From a checkpoint of a small transformer trained on Wikipedia.
Size: 2 heads of 128, MLP 1024 squared ReLU, 31.8M parameters.
Each number is 500 + 25 x the weight over its row's rms, rounded and kept within 0 to 999. Layers, rows and columns count from 0. Numbers have three digits each. The size before them is the row's rms in percent of the matrix's.

# down: layer 6 MLP down (transposed), 1024x256, rms 0.0891, rows 34-53, columns 64-127
# up: layer 6 MLP up, 1024x256, rms 0.0943, rows 35-54, columns 64-127
down34 109:451483546499533497493497511537516504507513517561496517503477467454492506452512501509466505504486490453482462511501555469453500518514470452503512507471520522521521501501513498517503511526461506
up35 113:482465477498508490528477494523486495464542473481531484503449531496469507505473486515478539455521487515517493491512487501470470494517531526515499481504512488495504517551490493502449443515547507
down35 112:475491521501523471505473521457514514486499471514508456495472492504535473487511475501526541514548543505514492468508507474487499483556527507461475459502494501487532522532534474450485500465506521
up36 023:532514483506542483542476500519502512521474458471525503492515501495495493512530507543461487528522434494522523472481497486542499481521497513518530466451503482489524519531508479506527466474526467
down36 019:530508565483462469509519485499501511456464527482487499482474502501500528549511486474501516469532493507485545521494503494490450520480489507464502508566479503508521506511524531530450489498477539
up37 029:537499490523528509547467501525499538503494464473515447491543503494510511526515509517507480522457467469535514486463481523517533495516504481514493471491523478455514510498472510511491486489539486
down37 024:473495513492507513497470477499507511492526492486459511453501513464510521536547473501486532446479534534500508489516539475449467496481471485509522508536468467486495517472521474510489497490454581
up38 108:502511494487484513515521486488546489500521508473549473491439518524499525532487506488450476492486487460517530497525454513462490485517493481480506501525483483513495469507514461531494499509490494
down38 111:502451485469466531549513526492513492477514517521515474471500508524548541498521491478481460508539526495532522495516504500521447513509498484506551482483486497490485469526492477528520496532492505
up39 120:488514496464476484511492453469484500509483474457543521518553490530506535561517548492503521522520500514497510511492508484508507452540491492497539502488502514499501513527493473470515523473550517
down39 110:514502545493484507532464503505460492478415463481504478506457494529487478482562512489515505493402498530488520499533511494456528511520492569487503501478505532484493503508496525493461536463504475
up40 106:528482514512493487522470547510493482468508484468540509492489510513504474508490464537511493533501445476522498480511511509498495522528527496498484501477451523469525488531511495495544476525498502
down40 105:509457471511521516508437517473495488518521512523489470518515480518470472506508500499476464494446508525504539501467505497504475471496541466544494537536506466507485478525515460503524535541513436
up41 101:513519493465539533504491486532460509487515502477484482538477515479513476507498457511496480509507503526495500483490463504500540507479476488495504478489520481533500481484514515497521459476509483
down41 101:509489488509480497489509529480479500502503522449539485502510472504521515485458493470440510501478507472439502584512501427469521554482462533478483517503519511485502506505518545535499471481452527
up42 036:497491507523523472540477512543494546472523446426527457521489496487486478515512493538482495519477500504553489453466493468515517524508504511535520454469498465455543500526485521518511484466562475
down42 029:472490519498485504463543463494494444510496463557466483521514516548510498484503493506531511509458545515484519440499489492510495514464535485466463479543456518467495519481523532531541489555494512
up43 032:519509486505493468516530501551468504493483459491479493503530534482482505486531476533516483482499466493527546470480489515517494488540510512496504483484504493498513474502490510512492513480524451
down43 027:510471513502513488488515545489434447439468515504470480512522500495502509506493514531477466481510501506518537496514514494502450498473507475515488502510486545536471477521524503543550510497478521
up44 099:518541484476509534482488493535481471495498485485526518491546485487453508474491463525553478510504451496515465521497489503492508529499526482551532481510488480520509499503504508482503501472569508
down44 109:482507479477543479492506515524534514509477516504549475536482567508460523461488520475492504548504483500489541529533516508482488495495504540509509465499439458499465531496472499524537525507493485
up45 097:469494487480460504505496554504494515530496469506500484504490512514486470566509471551499481480504503470536513518437494499540491492548493507496493479475542486511491475528521468468494513476552501
down45 101:495551479488495482509516453510449521540522515548510483511491553536518510494485524525480484520508492495492532526499490456510539535476539494492489487509500513529486457465473543497477479524491474
up46 105:515497482525531529470449485491505516536510536476530496487535543526499508527509515511532535484490507496519487521496465478522482493512491499508525504505512516471515504537478538547507463453545460
down46 107:553509477505489503537537494498547501524495541476520505467512539526497498527479448502493458480469482506514522490474508533505531520467523495529503495489483479521534546453527534493494487499499485
up47 094:485535524517529506499453505462514516566493485484505511467483513467491518541498494489490524447478512497537518516527464493469491504489490514514537439506485499460523523507519446473502507490501497
down47 095:497507462494545507499511475506521513512502503510482532491456496461520439523456489459502486520492515515500510498474473431445516533490524500505493481504487519520471521504529486452508557581483476
up48 112:496502498472495540483504516477476543471519472521436507515493476471534533535518491520510527540509439516490501533506525493529494484511467506518570477487539492508531500528486482551481512524521525
down48 111:486525510517480511496519525484503538518477472540431510526511499471506521530507461491521499539472483489507519501527507479496426512502554510536500492515516511513483519484490532522481518503489538
up49 106:529501477479547494480513497519543526521516463498518479510487516489490454528477496528449519495545452516507519450502510507505474469531490471473501474497521513515494493516521523508496512466507487
down49 101:459511447498505486505512451486493503520472497553494501478528504490478490525464503507473544458503522545493495498507531522466446505478486469516511514501537520517449496508490507540482505473464494
up50 106:521540485499529552495511545542459455497510486502477515514502476523469556544450503529486523501507510534503489516530529489532513530487549508502486500498476475483497467475474504509515492459512498
down50 109:511490502531531484507499498520496551534496492539530486520481503458510503517514492514509501503500515496472495542544452499500512479488462526490505505466508541471495494446535515521499461488505495
up51 087:515501480523461492489514473554519523510583510466456514520493553486508513504484502507470516518476534482483463464517489518472505461519500482494493514538472484469513492473480490511483511513498518
down51 089:496509526491488499493457510459489518495523545491495531526490488505506505503464524491435518478489492514512516542534526495508499529535496504490499518501543496523475449544504502521461472510579512
up52 105:554469499526505473491468529500458500521506521499562468506485527513525496494547496469501485516497524545483523485470511520515473483530494501520466515445502520490478512497497530485505507481504430
down52 105:500447516522515522496521462505465471523460465524522490525457495524489472480521506461515496509521511489492521514521532498515511505501487487456542521535473508542481533445517531484508495518522508
up53 103:533520474521470525536444538541476531454512464494487491508510545469460472550499517479487519520488506516539504496507491497523527500511526541524499507509528470496505515552476523476500497512483509
down53 102:514494511500443529489467535513491483495503444513472470481470499452482509500496478520527545516462528501510508477478472503499490503503520458541509504525502546494519511552494533468502526582447501
up54 110:504539500528482432492493533507521508502509474452497514509497494491460506517485477525511517513511486508503492465526436530480508481517476516512478497506480483494493489504502496515540500469557447